Each number is 128 + 32 x the weight over its row's rms, rounded and kept within 0 to 255. Layers, rows and columns count from 0. The size above them is the row's rms in percent of the matrix's.

# layer 7 MLP up, 512x192, rms 0.0837, rows 326-349, columns 0-95
size [ 98 101 114  92  96 107  87  90 107  97  97 117  98 100  95 103 103  95  90  99  97 113  99 113]
[[181  82 144 133 101 118 170  97 118  74 168 108 125 140 122 120 183 166 146 170 160  97 154 140 135 139 176 168  89 155 106  83 178 155 116 147 124  91 101 119 154 124 123 114 154 142 103 185 140  91 151 184 113 193 162 193 119 129  78 179 150 113 109 139 126 147 119 163 104 134  56 170 103 162 114 132 105  99  93 108 116  64 171 143 145 107 112 131  79 142 138 135  75  92 141 136]
 [118 158  66  93 168  55  84 162 103 115 102 147 150 131 100 120 161 184 114 123 104 146 110 107 145  85 166  66 162  99 120 124 108 136 107 134  88 102 111 109  52 124 142 186 141  84 101 104 127 146 119  94 152 176  49 112 121 100 102 156 111 109 145 174 142 164 133 165 142 151 171 173 108  83 162  82  92  91 122 194  65 108 148 133 109 142 142 109 173 149  87 139 100 161 128 151]
 [114  62 116 151 128  96 132  82 120 163 106 183 111 149  89 130  75  67  89 105 144 113 149 105 113 144 205 149 112 121 182  96 121 161 164 136 163 114 150  93 143 145 165 177 107 155 205 137 108  65 127 110 119 128 177 143 134 125 183 155 125  34 114 121  98  99 161  98 141  99  90  63 105  65 135  98 131 149 139 115 119 138  95 130 146 130 166 133 155  88 166 153 118 102 111 168]
 [124 133  98 101 109 133 104 138  92 115 113 131 200 114  80 118 125 142 151  57  97 154 143  94 115 117 174 133 110 125  96 181  75 109 123  80 110  71 148  77 131 131 129 205 132 124 120 140 141 146 161 136 200 128 130 182 144 150  66  91  94  87  62 155 191  86 165 124 117 112 127 149 130  81 125 109  85 101  88 110 101 131  94 149 108 156 117 128 125 127 146 110 135  91  97 161]
 [125 122 103 120  91 117 131 115 102 104 103 165 103 106 118  88 135  93 223 146 129 122 109 156  88 129 108 104 132  70  96  74 134  93 155  99 119 137 123 132 182 105  56  92 155 130 132 120 119 140 124 114 120 157 143 161  89  92  97 109 125 109  92  86  82 100  98  95  59 131 157 163 138 120 143 192 124  98 154 126 112  75  98 136 186 125 135 126 109 158 147 110 138 197 157  73]
 [ 95 134 178 150 112 132 164 123 200  95 105 106 118 122 108  34 134 117  98 126  94 159 140 141 120  94  96 132 117 151  72 131 218  68 130 144 104 157 161  76 131 120 108  93 190  78 129  83 128 178 195 182  87 119 129 186 132 148  84 115 136 153 154 118 135  82 148 114  89 122  92 201  69 121 127 121 118 187  75 113 163  70  88  94 126 135 175 161  90 131 130 122 164 112 140 144]
 [164 156 187 117 143 121  90  97 107 107 149 133 118 131 153  66  51 139  98 107  78 109  81  98 167  97 103 134 159 158 162 123 112 103 182 162 162 149 116  91 164 110 152  82 109  55 122 144 177 177 109  76 108  76 108 100 111 112 139 174  87 142 132  95 130  81 124 121 180 176 159 108 172 136  74 139  50 121 162 167  87 187 187 130 152 136 102 119 121  99 118 112 164  97 122 117]
 [172 112 121 109 144 113  97 109  97 121 145  60 113 118 132  80 151 133  88  92 109 107 125 143  91 100 156 172 105 119  79 110 134 144 207 119 133 107 124 156 128 180 126 121 180 102  41  61 141 197 131 147 115  90 134  68  93 152 156 163 160 113  93  81 181  92 126  59 118 185  89 140 151 153  94  98 134 119 179 161  97  84 136 117 143 146 152 108 124 127 145 140 129  78 103 147]
 [141 207 130 137 149 143  87 111 109 199 155 168 107 180 140 141 144 105 152 119 100 155 112 114 157 121  89 125 126 128 117 164 108 150 123 109 150 111  74  94 139 156 129 126 139  69 146 188 185 115 162 112  93  79 123  70 103 181 123 134 115 141 114  91 128 181 135  80 118 144 142 196 113 101 144 153  97 161 104  82 167 100 132  85 162  91  79 161 112 139 101  66 103 170 139  96]
 [169 120 148  81 143 187  88 147 116 104 152 135  60 195 129  80  95 110 207 169 146 155  74  98 100 143 136 130 120 131 165 137 117  80 111 104 110 152 130 131 117 137 219 225 140 133 122 166 134 120 107 134 133 116  94  55 141 180 182 110 139 105 150 121 131  93 171 101 134 105 111 114 147 163  95 155  91 118 149 102 129 132 113 140  70 134  90 152  89 116 122  76  80 193 103 118]
 [ 98 123  98 141 133 150 120  96 159  47 124  86  94 119  95 110 124  75 151 131  80  95 112 158 123 131 150 129  95 112  99 238  80 124  75 143 135 129 164  73 154  79 174 124  91 107 141 152 161 128 136 161 110 134 127  34 134 111 127 144 117 147 121 151 118 105 115 129 111 132 141 169 137  73  78 140 123 117 116 144 165 119  63 190 109 132 115 100 139 121 133 177 116  85 164 106]
 [ 88 178 144 142 108 131 172 151 121  95 110 158 138 105 145 151  85 172 172 115 121 108 161 138 126 118 134 120 124 169 133 122 165 147 172 126 156 184  74 105 146  93  81 134 173 153 163 107 106 127 151 170 177 106 153 146 131  78 123  59  90 121  89  96 100 180 102 154 117 119 169 104 173 108 120 121 115 105  97 137 120 144 141 107  95 158 136  80 187 154  93 141 142  76 193  96]
 [ 95 146  90 121 108 144 112  97 143  72 143 125 102 125 177 153 174 129  88  98 149 117 141 147  77 154 125 149  78 117 169  88 108 208 147  29  96  97 132 152  92 125 153 142 139 123 114 147  60  95 131 143 172  53 137  96  72 132 102 114 151  92  63 127 120 127  98 109 195  61 105 138 127 179 127 100 112 111 150 165 127 134 116  89 120 122 123  73 107 128 138 133  60 123 109 124]
 [116 138  94 164  39 119 177 127 136 169 148 111 124  98 147 211 118 152 155 112 174 116 105  88 147 136 134 119 170 126 100 118  88 146 130 137 175 143  76 117  77 125 102 121  95 125 133  95 152 133 144  92 140 100  94 155 102 157 184 116 172 164 142 153  89 109 121 125 117  49  75 132 137 114 180  79 100  81  68 145 109 104  56 172 158  78 102 137  78 131 167  75 156  73 193 130]
 [139 123 102 116 121 153 122 105 130 142 108 138 137 143 168 179 144  77 114 161 162  81  77 104 127 131 111 166 130 146 114 144  91 115 168 139 115 164  78  64 151  42 151  96 103 149 101 142 153 132 119  77  64 122 155 100 104 117  74 106 111 172 180 209  58 138 162 136  38 115 153 171  81 150 147 137  93 158 106 151 168  81 131 133  67 148 196 157 165  81  96 170  97  84 127 174]
 [111 133 156  82 140 123  95 117 120 136 107 155 148 139  89  91 131  85 130 120 136  94  75 131 129 124 111  95 139 124 186 108  98 119 113 120 107  99 109 163 121 132 153 110 139 152 145 156 152  83 117  94 127 177 154 206  64 129 110  68 176 111 123 154 168 197 158 105 193 165 165 175 124 147 104 116 145 108 152 159 146 145 174 156 124 130 151 100 133 108 139 142 167 132 131 140]
 [132 147 150 130 160 134 121 140 138 151 145 148 121  61  92 136  92  81 111 128 108 149 152 148 170 153  76 146 136 150 148 109 135 116  91 114 193  88 126 131 109 105 143 112 105  96 129  92  48 117 134 165 105 138 162 103 162 133  98  71 178 170 149 138  98 130 115 135 131  95 114 179 118 152 137 133 158 188 150 167 116 178  93 120 103  72 155 139 133 118 168 104 118 164 123  78]
 [111  93 140 139  89 117 147 111 147 158  83 163 109  79 109 192 180 128 128 118 100 110 122 123 111 137  80 140 138  90 139 102 117 122 126 173 143 116 120 103 130 141 124 124 159 131 101 146  53 115  96 107 157 125 118 117 111 109 121  83 141 136  60 141 103 149 101 135  75 118 157 138 135  81 130 134 139 103 131 109 124 112 122 144 154 133 189  59 100 117  95 145  81 124  93 110]
 [139 180 118  86 143 125 145 141 107 116 127 136 127 143 138 122 170 109 118 158 138 125 111 127 118 160  68 131 150 170 159 105  99  82  97 105 132 156  43 138  98 151 119 138 138  95 144 158 213 205 132  79 142 113 183 148 124 107 103 109 133 117 131 116 151 127 104 115  92  92 131  67 155 163  75 127 147 147 154 166  87 140  86 111  99 143 120 161 183 129 145  63 162 119 171 106]
 [107 199 137 107 110  45 135 109 129 118 139  77 115 130 117 129  78 173 157 141 142  86 152  96 171 172  85 120 104 123 138 132  78 124  69 153 174  80 152  78 118  64  87 123 125 104 174 131 156 138  87 126  97 123 134 149 162 138 173 146  95 110 158 107 128  65 153 161 195 132 112  87 133 136 156  88 102 161 125 116 104 167 140 105 157 126  90 140 175  97 199 103 124 184 135 107]
 [150  81 192 135 140 102 165 127 132 156 140 165 159  86 112 117 167 109  93 151 123 136 135 134 132 104  87 111 171 167 111 102  53 178  76 143  92 139  82 137 120 180 110 112 109 114 124 133 131 158 131 172  90 172 142  89 125 114 119 149 175 114 140  99 114 151 190 148 123 131  78 149 176 151 174 126 181 199 126 164 106 117  68  91 157 138  72 142 169 138 143 227 142  90 167 134]
 [129 194 190  82 115 125 154 173 122 143 100 102 122 169 104  85 125 169 120 108 166  81 122 129 114 123  89  99 101 139 125  69 169  95 115 101 120 123  54 121  88 174 139 139  78 116 114 136 143  77 110 183 220 136 113 111 132 168 145  73 105 120 111 158 124 114  96  97 143  60 133 106 100 101 211  97 112 132 151 163 188 123 138 134  85 122  66 161 132 103 122 128 134 123  95 131]
 [168 118 109 132 186 134 108  88 111 153  92 113 118 142  98 115 125 159 124 163  87 188 126 109 143 197 163 121 167 126 144 105 146 124 111 154  39 153 114 125 128 154 149 121 166 175 105 122  85 129 132  78 107 145 130 129  81 108 174 135 121 118 122  82 169 127 103 118 104 123 121 148 163  83 117 135 136 141 105 135  74 102  94  81 154 157 170 160 172  63 125 149 105 143 130 105]
 [102 178 117 145  93 117 110  81 111 165 110 140 149 246 120 111  82  80 144 123  93 149 138 112 117  88 167 147 142 129 183 103 141 138 146 148 126 155 106  94 129 129 132 190 152 166 165 190 137 133  65 123 147 110  53 123 142  95 120 100  57 134 136 192 129 134 160 165 107 115 128 117 150 182 147 132  90 112 119 142 195  79 131 110 160 102 131 127  99 148 143 131  83 103 110 175]]
# layer 7 MLP down (transposed), 512x192, rms 0.0753, rows 326-349, columns 0-95
size [101 101 100  94 103 102  93  96  91  96  94 117  99 103  93  98  95  99  95  99 102 102  99  97]
[[ 96 126 132 171 157 110  98 100 128 104 121  98 114 190 129 129 195 192 161 147 168 142 142  85 101 155 117 179 149 107 113 123 138 212 117 179 100  98 156  99 160 193 143 151 156 111  70 122 126 157  81 151 210 143 104 120 113 204 149 106 101 112 151 131 123 111 108 122 160  64 106 148  94 139 152 143 138 101  84  86 120 109 114 100 139  90  92  65 131 129 201  94 165 146 153 188]
 [122 128 106 157 102 142 124 149  92 122 120 108 136 103 121 117 104 131 122 194 135 164 157 128 104  75  58 132  57  80 205 134 132  46 186 114 162  60 111  95  88 115 123 126 118 113  98 179 204 121 143 174 163 106  97 158 164 103  90  97 104 106 142  91 126 137  94 187  96 134 155 139  84 109 230  96 102 143 158 166 169 103 131  80 157 157  65 137 210 129  83 128  80 188 203 120]
 [109  89 127 177 128 112 116  89 104 106 132 148  81 106 126 156  66 116 150 157 109 162  61 163 169 141 122 127 116 145 144  87  85 146  62 158 161 114  95 153 196 107  99 155 137 160 101 170 127  92 132 119  77  83 139 123 130 132  99 129 136  65 187  84 147 114  87 186 111 128 107 100 105 121  47 246 112 145  81 154 124 127 109 156 116 147 152 153  84  95  92  84 171 123 170 136]
 [138 134 108 146  82  83 113 137  64 101 143 107 177  94 142  67 147 114 114 122 126  54 124  94 122 133 100 144 118 164 126 160 106  89 114 127 104  90  98 186 188 154  89 146 117 146 126 178 156 126 182 119 184 174 156 102 128 154 193 135 208 139 131 157 115  88 153  56 115  90 153 100 162 131 116 132  84 138 163  98 142 135 144 138  93  90 140  78  87 155 105 127  91 120  89  93]
 [ 80 203 119 138 169 121  78 124 155 156 125 130  53 140 146 105 151 106 178 100  68 130 122 122 138 106 148 103 143  86 150 106 153 152 109  84 118 140 159 188 147 151 171 128 101 156 162 115 123  97 125 133 144 110 179 142 102 147 135 142 119 172 158 145 120 158 152 126  76 121 138 206 116 174 147 146 177 132 111 150  54 125  95 132 129 105 152  81 108 115 145 104 163 159 142 144]
 [144 118 161  98 156 123 132 109 116 140  98 111 102 165 117  99  83 124 164 152 124 146 156 110 140 106 180 197 153 105  99 120 100  90 130 152 107 162 179 141 127 122 154  98 171 113 159 100 101 146 109 124  69  78 128 183 155 103 173 114  84 114 154  70 104 117 159 134 170  98 118 153 108 133 114 148 107  74  68  99 131  79  80 110 112 158 160 110 139 176 106 127 104 101 140 169]
 [131 111 156 145 154  74 138 124 146 146  69 154 122 133 111 113 136  91  98  97 139 106 144 157 205 124 112 124 176  90 144 140 142  67 122 107 168 154  98 127 116 124 137 100 115 125 117 108 127 142 109  93  85  77 145 170  68 176 152 133 110 131  94  89  83 124  76 145  95 116 149  83 155  93  71 118 105 113 108 159 157 111  90 130 121 151 128 177 105 173 108  51 152 133  71 115]
 [140 134  84 160  91 125  53  87 119 151  84  88 115 120 182  74 122 128 138 136  97 102 111  98  99 146 101 124 118 165  72 141 166 106 142 140 167 147 108 132  89 169 130  91  81 178 106 154 126 110 131 155 138 166 134  61 139 128 153 122 114 105 117 148  91 149 101 117  96 149 200 158 201 120 114 101 100 128 138 109 123 130 126  77 106 143 150  54 100  83 109 132 109 100 149 193]
 [111 144 107 120 170 145 178 108 166  97  68 121 186 155 123 178 136  82 158 109 117 107 177 123 105 149 153  99 175 118 100  92 104  67 142 119 113 162 156 115 134 157 103 127 173 179 165  77  94 111 151 146 127 110  91 167  72  54 126 165 148 124 142 164 166 100  87 150 185  92 151 130 119 124  71 129  99  64 134 168 109  98 166 130 124 196 110 162  98 151 136 137 118 103 116 134]
 [141 130 114 140 110 101 148  88 117  70 129 125 110 177 107  83 132  59 111 117  81 165  91 123 102 116 114 154 199  96 129 111  87  98  70 154 131 111 133 144 123 164 111 154 135 108 107 105 138  43 204  64 145 103 116 131  95 189 148 108 171 123 165 123 175 137 121 155 171 121 166 175 120 138 123 127  97 112 112  89 118 164 161 144 120 138 126 130 148 131  75 142 114 136 128 120]
 [144 132 179 116 146 150 130 183 154 171 123 138  14 109 145 128 145 186  83 170  94 171  99 102 136 140 125 106 173 167 158 137  96 163 117 168 176 145 166  67 137 129 104 136 134 152 102 163 110 109 113 144 148 181 144 148 155  80 140 104 103 104 137 113 145 175 169  85  97 121 130 117 104 133 144 119 114 102  39 118 127 113  59  71 152 115 128  53 182 136 116 103  84 161 173 141]
 [128  75 126 104  97  63 104 154  91  74 146 132 119 138 132  85 164 155 115  87 138 127 114 113 120 145 161 157 165 100 133 117 109 107 100 105  78  36 128 121 121 153 168 115  82 120 151 131 140 124  86 114  87 146 152  58 135 200  92 180 193 146 107 123 171 106 165 108 147 168 128 194 118 134 145  98  56 160 194  93 149  80  97 140 132 116 140  96 146 159 124 135 127 130 136 190]
 [ 92 123 111  72 204 125 152 108  85 123 164 179  95 124 130 134 107  64  98 116 120 143 113  95 167 132  94 113 132 130 111  87 176  92 136 110 128 154 123 145 133 165 121  77 111  93 117 142  75 125 187 189 128  92 143 164 131 150 181 153 155  99 130 120 127 140 113 121 138  93 102 139 102 120 137 152 159 155 156 147 136 143 122 112 127  97 137 142 113 136 136 213 118  92 103 106]
 [ 59 123 141 138  67 102 153 173 108 146  87 122 121  52 131 119 117 159 185 160 144 154  96 123  73 189 149 140 148  92 138 132 148 127 104 165 140 159 122 148 124  97 114  61 100 117 154 169 160  93 117 139 148 146  83 142 118 100  91  83 146 181 152 181  87 190 152 143 157  99  91 130 134 136 166 149 127 126 152 117 120 120  91  77 173 162  92  72 153 155 126  65  74 109 177 126]
 [110 137 139 152 152 112 171 108  96 129  84 109 107  89 125 121 120 100 132 102  87 124 103 147 192  97 112 138 125 119  86 115 112 149 153 193 193 113 171 117 100 144 164 154 116 123 137 106 167 135  84 120 147  98  51 140 181 105 143  87  97 108 134 136 143 114 131 113 158 180  97 135 163 210 111 131 122  89 110 139 131 157 152 147 114 136 158 120 131 125 145 155 103 148 174 138]
 [ 91  88 150 110 181 133 167  94  90 123 138 122  86 120 136 147 142  97 112 122 114 116 149 183 154  41 167  76 111 162 137 120 115  65 106 162 108 146 138 145 131 124 100  59 131 120  81 140 137 100 154 118 115  68 155 103 152 140 112 126 124  72 142 116 154 144 115 109 112 113 145 152 108 135 101 120 150 123 184 169 148 106 107 143 124 115 160 135 100 112  93 138 154 138 176 120]
 [ 88 140 121 139 174 132 122  61 107 165 148 105 140 114  95 131 125 120 122 103 149 114 186 167 153 129 132 123 143 142 217  94 147 125 150 113  98  96 109 133 105  72 144 119  77  75  98 167 140 177 113 181 103 167 116 111 133 147  97 162  53 165 120 150 148  78 133 157 110  75 193 139 101 120 107 157 112 127 163 158 124 150 176 113 127 117 126  92 165  89  65 102  85 145 161  72]
 [105 113  83 123  72 110 124 123 143 133 131 145  97 166 117 108 170  94 147 113  92 116 119 116  88 106  60 178 189 103 118  55 112 164 110 128 142  87  91 145 116 101  66 114 121 133 146  91 121 122 131 116 152  90 132 123 128 131 103 161 182 132 103  96 149 123  79 104  95 150 134 148 131 122 158 167 111  47  93 109 146 131  93 120 130 166  84  85 128 119 180  63 125 108 142 151]
 [121 146  93 145 184 160 129 128 128  85 129 106 136 154 115 201  71 155 128 117  93  83 113 153 125 157 176 100 121 131 160 169 163 171 158 136 167 192  99 116  97 136 109 177 175 128  70 192 195  85 168 148 137 109 113 151 111 146 127  85  95 142 106  68 117 121 172  93 138  97  57 154 103 186  71 131 119 124 121 143 172 114 185 166 175 151 100 111 117  84 137  74 166 137 158 174]
 [102 116 144 121  77  74 139 164 120 124 173 143 119  38 151  92 165 109  95 138 107 105 101 146 122  93 153  46 138 121 121 177 135 122 128 110 131 165 137 170  94  95  96 174 172  93 107  96 133 150 125 137 155 139 137 130  92 132 108 143 153 100 108 119 132  85  35  86 152 116  88 145 121 122 118 120  77 107 118 121 126 132 137 204  89 152 112 140 134 146 116 145 139 155  81  82]
 [140  87 174  95 112 120 136 115  87 142 130 128  84 153 117 122 173 100 149 186 133 103 143 109 122  86 115 102 128 202 133 140 144 194 138  32 150 207 145 131 147 150 124 196 166 143 116 120 120 128 127 178 150 130 149 141 135 109 134 138 126 185 160 114 115 108 143 115 107  91 110 116  97 137 126  91 133 162  96 179 117 129 120  74 130 160  77 101 102 106 154 140 135 135 218 130]
 [134 156 183  66 120  69 146 157 164 155 115 109  74 141 142 127 107 119 118 168 109 135 154 153 129  93 130 103 101 150 118  66 133 114 147 100 152 130 144 114 101 160 134 151 107 153 128  57 174 102  87 133 198 143 108 131 142 136 116  98 121 135 132  61  97 140  99 134 169 180 139 114  90 133 151 101  89  80 134 170 196  96 158 132  81 112 140 106 121 149 164 104 198 146  82 150]
 [146 140 164  93  96 195 138 116 119 153 148 149 130 119 103  82 128 145 105  83 111 124 175 102 169 179 155 134 146  78 117  65 162 181  96 197  96 103 104 210 120  88 134  84  37 148 138 162 149 123 151 166  91 145  80  59  82 124 110 115 144 140 154 116 123 152 129  94 144 136 154 156 121 132 144 165 114 126 173 154  79 114 112 105  85  94 145 152 109 151 115 101 144 117  86  98]
 [118 134 105 130 187 141 143 118 119 155  83 129 125  99 118  92  36 155 149  97 181 132 117 147 129  67 137 166 115 104 136 118 116 100 126 137 126 120 119 102 152  66 115 124 178 120 141 133 182 168  58 128  70 133 144  84 125 171 167 107  92 122 133 148 163  85 168 108  87 170 107 103 140 130 149 163 183 125 132 155 180  95 113 112 154 126 179 174 153  92 121 171 116 172 163  97]]
# layer 7 MLP gate, 512x192, rms 0.0859, rows 327-350, columns 0-95
size [107 102  96 102 105  86  95  98 103  93 112  95  99  92 108  96  94 101 102 101 105 101  97  93]
[[127 119 107 184 100 109 109 158 156 161 139 136 122 176  54 155 121 108 125  96 140  94 131  75 141 115 159  75 138 105 129  99 112 168 104  65 165 145 114 140  79 112 101 156 124 122 148 124 129 174 134 130 124 178 136 116 144 119 132  78 105 118 157 181  75  91 171 117 195 143 141 170 132 100  85 112 100 140 106  89 108 119  81 155 134 138 146 214 175 172 170 117 103 127  99 178]
 [153 198 174 111 112 168 200 117 123  80 190  81 103 164  97 105 154 109 133 139 162 126 152  98  86 177  91  99 173 165 140 111 192  91 159  66 102 172 120 124  65 132 108  44 128 116 151 112 101 124 130 132 130 180 178 135 165 142 140 138 133 162  71 119 174 119 169 117  99 132 116 161 162 138  75 141 181 172  90 120  75  98 129 108  85 154 104 159 184  68 190 121 159 171 147 131]
 [ 97 150 150 109 138 173  97 141 116 181 104 146 147 201  94  59 112  93 126 114 169 133 135 156  88 130  98 145 105 145 130  86 158 148 145 131 210 144 134 147  44 145 160  77  52 162 116  79 119 102 115 135 108  92 101 159 143 124 121 146 128 111 126  91 143 149 156 106 145  31 152 112 123 148 138 132 112 132 127  68 105 129 161 157 134 195 104  91  92 109 166 104 158 130 118 107]
 [185 131 116 138 161 107 112 165  82 146 121 184 110 127 108  93  75 151 152 139 142 161 135  96  87 157 103 103 155 219 150 118 142  98 109  78  89 125 100 100 181 126 114  67 114 160 126 116 114 107 101 102 141 132 130  90 149 175 115 144  91 112  96 131 108 116 111 149  96 114 105 120  50 104 177 109 152 186 114 162 165 133 108 135 176  99  79 202  74 165  86 122  81 100 186 134]
 [105  98 117 103 127  95 138 151 145 142 213 101 176  57 135 165 172 146 111 153 101 129 185 108 119 175 124 125 117 122 127 139 168 119  82  69 146  96  99 131  96  85 141 107 124 100 131 119 124  87 180  92 138 122 103 170  67 147 115 181  71 129 116 153 165 204 178 143 137 148 159 160 206 128 151 137 149 212  98 132 123 149 128 184 152 134 123 147  62 104 176 119 105 122 123  97]
 [ 96 126 120  99 104 132 146 168 110 124  64 168 156 181 136 131 109 130 112 158 143 113 142 168 106 150 132 163 150 144 134 109  96 164  69 148 140 100 159 164 114 133 112 116 170 196 116 107 131 105 131  95 133  62 205 145  94  70  74 176 183 132 105 130  64 106 161  96 144 153 128 133 112  99  58 113  68  89 121  99 103 102 125 105 105 118 117 157  88 205  76 108  82 150 129 141]
 [125 125 136 140 131 166 145 146 166 144 154 162 176 168 115 163 109 148 205 128 177  95 140 132  65 173 149 162  76 155 168 147  84 105 101 136 148 117 130 155 115  68 152  95 171 147 148 159 141  76 157 144 143 122 115 134  97 102 101 199  64 122  87 141 128 146 150 121 148  71 201 134 170 138 107 151 120  99  77 147 157 122 169 121 110  75  67  56  95 115  95 156  80 102  83 155]
 [164 137 156 104 110 167 118 103 132 154  94 125 163 128 181 136 149 128 148  72 105 138  92 157  68 176 101 111  93 171 177 162 144 109 128  91 139 143 169 142 109 148 168 141 159 111 128 182 148 126 147 103 115 153 147 209 167 190 127 157 113 118 106 110 161 176  97 129 137 113 154 131 126 170 157 120 145 117 160 128 132 111 131 170 165 170 120 206 162  66 141 106  81  93 139 108]
 [105 167  74 200 113 136 138  71 153 165  84 172 132 131 102 158 144 133 169 106 164 166 135  93  88  58 152 107  93 148 131 127 130 100 120  89  98  93 186 192 103 109 152 129 134 141 144 119 141 155 125 149 152 125  97 145 106 177 152 103  84 142 111 103 120 138  93 110 106 197 172 140 144  67 162 111 187 152  65 163 154 108 156 142 183  85  58 114 119  64 141 155 127  76 127 144]
 [127  55 168 154 142 155 103 187 115  73 112 204 188 126 158 137 144 118 113 104  96 107 152 158 125 171 111 120 117 125 130 118  94 138 146  86 114 176  99 106 185  69 146 147 181 113 108 107  83 181 143 155 134  72  78  91 116  89 102 187 143  76 133 151  76 112 124 118 163 119 151 132  97 169 131  80 123 137 108  94 119 121 166  65 124 126 121 127 165 129 138 139 127 164 165 209]
 [127 184 102 118 138 160 103 104 155 139 102  99 121  72 136 153 124  92 114 130 106 116 125 154 128 111 129  58  95 163 167 163 158 169 172 171 173 217  81 123 129 139  71 109 136 143 164  96  92 108 188 150 194  85 127 131 124  94 143  52  44  85 152  92  72 136  91 122 147 152 123 117  97 100 105 186 163 117  96 142 168 168 140 115 100 145 143 132 151 142 108  95 122 124  99 105]
 [ 77 141 170  78 101 109 168 176 128 120 111  99  68  44 175 118 115 154 144  99 108 178  91  93 160 173 111 139 146 156 137 145 103 121 127 143 119 125 155 148 142 170 112 107 139 112 154 169 117 140  96 109 202 146 123 186 115 124 145 132 159 156 109 160 137  95 117  86 160 200 117 131 156  86  73  87 128 142 107 107  44 145 162  83 209 106 113 174 170  89 135 176 141 153 195  73]
 [133 136 102 103 146 116  84 117  96 117 181  88 146 124 137 152  78 129  75 126  93 114  87 113 198  65 107 109 149 103 141 134 161 164 177 118 131  90  97 158 190  60 150 133  99 116 164 134 135 132  94 144  59  83 144 134 124 117 124 144  97 123 155 104 189 135 114 203 143 109 130 145  89 107 134 177 133 138 125 153 122 147 139 109 169 135 108 121 125 177 126 102 173 154  72  91]
 [ 94 114 158  89  97 106 108 169 130 101 148 135 139 126 107  74 183 206 121 104 140 163 175 131  92 128 147 114 100 127 129 145  71 100 134 135 156 129 108  98 126  88 108 179 139 116 129 168 137 123 122 135 107 173 138 134 128 120 111 157  91  76 107  97  83 156 108  84 126  68 133 122  26 105 178 189  93 185  96 126  96 131  87 142 132 120 188 174 109 133 126 144  67  88 156 122]
 [143  98 135 145 150 184  81  87 162 137 125 170 123 116  95  84 140 111 176 128 138  80 132  98 105 117 131 101 134 123  98 177 181 140 186 132 165  86 208 134 119 123 131 150 153 124 124 160 145 172 141 149  83 103  82 158 121 135 197 148 148  96 142 140 183 152 125 103 117 178 125 143 157 143 102 196 166 123  88 153 110 107 119 112  98 146 136 141 173 104 111  72 129  67 194 130]
 [112  83 153 141 168 135 170 163 112 113 131 170 114 129 106 100 159 119 181 122  94 103 116 148 133  82 123 117 126 112  97  64  89 122 142 121 180 130  93 167 175 112 144 196 111  85 137 116 144 139  96  84 148 118 107  97 161 152 149  98 170 116 153 156 151  64  73 144 135 152  90 115 172 147 139 150  87 148 167 117 105 192  88 112 138  99 111 148 110 115 108 124 113 113 131  96]
 [155 169 143 156  69 101  93  69  95 109 137 194 146 157 135 114  96  96 151 160 107 134 169 147 105 145 123 112 108 134 115 140 128 130 145 139 144 149 166 106 157 137  96 113 106 113 173  79 122  89 146 138 214 179 165 104 155 135 139 103 107 154  85 118 157 164 177 125 130  90 127  98  96 126  68 173 151 115 129 129 102 100 101 162 129 180 142 117 131  84  96 206 116 119 162 175]
 [129  96 127 140 184 133  66  69 107 153 134  97 103 185 126 139 109 120 169 150 144 113  96 101  94 119 101  62 132 165 118 142 114 132  68 140 133 121 127 132 112  87 106  93 111 166 144 132  81 108  95 176 105 137 114 138 156  70  95 128  94  40 113 155 152 144 125  80 165 151 149 162 183  61 149  86  93 229 132 109 152  57 160 152 182 117  39 127 152 170 112 102 112 141 116  93]
 [130 100 116  89 148  76 130 122 167 117 103 193  83  82 142 107  77 110 157 106 143 135 136 108 147 113 131 111 124 157 156 140 139 133 108 125  78 117 124 118 144  92 109 179 113 107 116 105  98 155 189 167 144 178 108 126  85 100 127 152  85 162 132 103 131 142 111 124 187 166 159  81 129  97 191 133 114  84 147  80 121 165  55  87 121 169 162  49 157  95 112 182 130 131 189 175]
 [145  86 125 123  95 134 148 123 115  89 132  90 144  89 169 171 159  72 119 106  98 149  92 131  97 108  93 123 157 102 119 175 152 103 172 124 109 150  81  78 108 127 193 147 148 170 147  91 118 136  75 134 109 148 154 117 100 114 126 146 137 171 122 130 139 131  69 133 184 141 146 169 154 107 151 116 181  81 149 147 103 160 145  81 176 107 170 134 135 117 130  75  65 172 170 176]
 [123 110  98 139 127  97 127 132 106 103 133  65 115 176 137 120  96 155 134 110 210 160 159 169 119 100  86 110 127 153 196 134  99 105 122 181  92 130  80  67 125 133 129 178  99 118 143  98 150 142 165  61 151 112 109 137 171 159 132 123 144 154 121 137 118 153 113 119 157  98 145  98 144 128 150 108 120  90 122 151 190 213 100  93 115 154  76 184  69 122 178 159 198 160 161 181]
 [ 95 144 139 143  94 115 127 140 136 148 137  57  88 117 134 171 155 148 100  68  97 111 105 157 122 103  79 132 156 109 134  88 185 107 155 108  90 153 152  96 112 120  61 135  89 148 139 153 162 178 154  99 152 164 140 184 114  91  96  70 123 132 140 108 194 134 127 100 123  91 131 123 136 102 128 141 181 105 143 152 104 129 200 140 186 109 152  84  98 119 109 130 150 108  70 191]
 [120 159 141 102 167  99 136 117 123 142 131 134 132 157 110 132  65 123 104  68 100  96 174  91 115 144 144  96 113 141 203  91 139 168 138 158 147 139 114 100 172 127 148 159 127 114 122 123 151 165 137 115  77 167 130 134 160 102 126 120 135 106 145 135  69  72 109 141 187 186 163  89 101 112 131 150 132 120 114 146 147  94 100 139  93 139 140 137 104 102 127 162  85 167 167 181]
 [101 151 187  81 147  99 142 131 150 153 157 105 151 139 149 159 139 118 146  84 185 116 171 143  84 147 162 139 136 113 147 160 186 206 168 133  94 146 126 149 140  61  89 113 156 162  98  81 139 134 135 122 159 151 150 164 121 210 129 109 116 160 112  65 193 187 117 112 166 109 192  98 103 120  86 158  32 125 148 115 105 114 142  92 151 105 128 155 136  97 164 175 134 117  98 163]]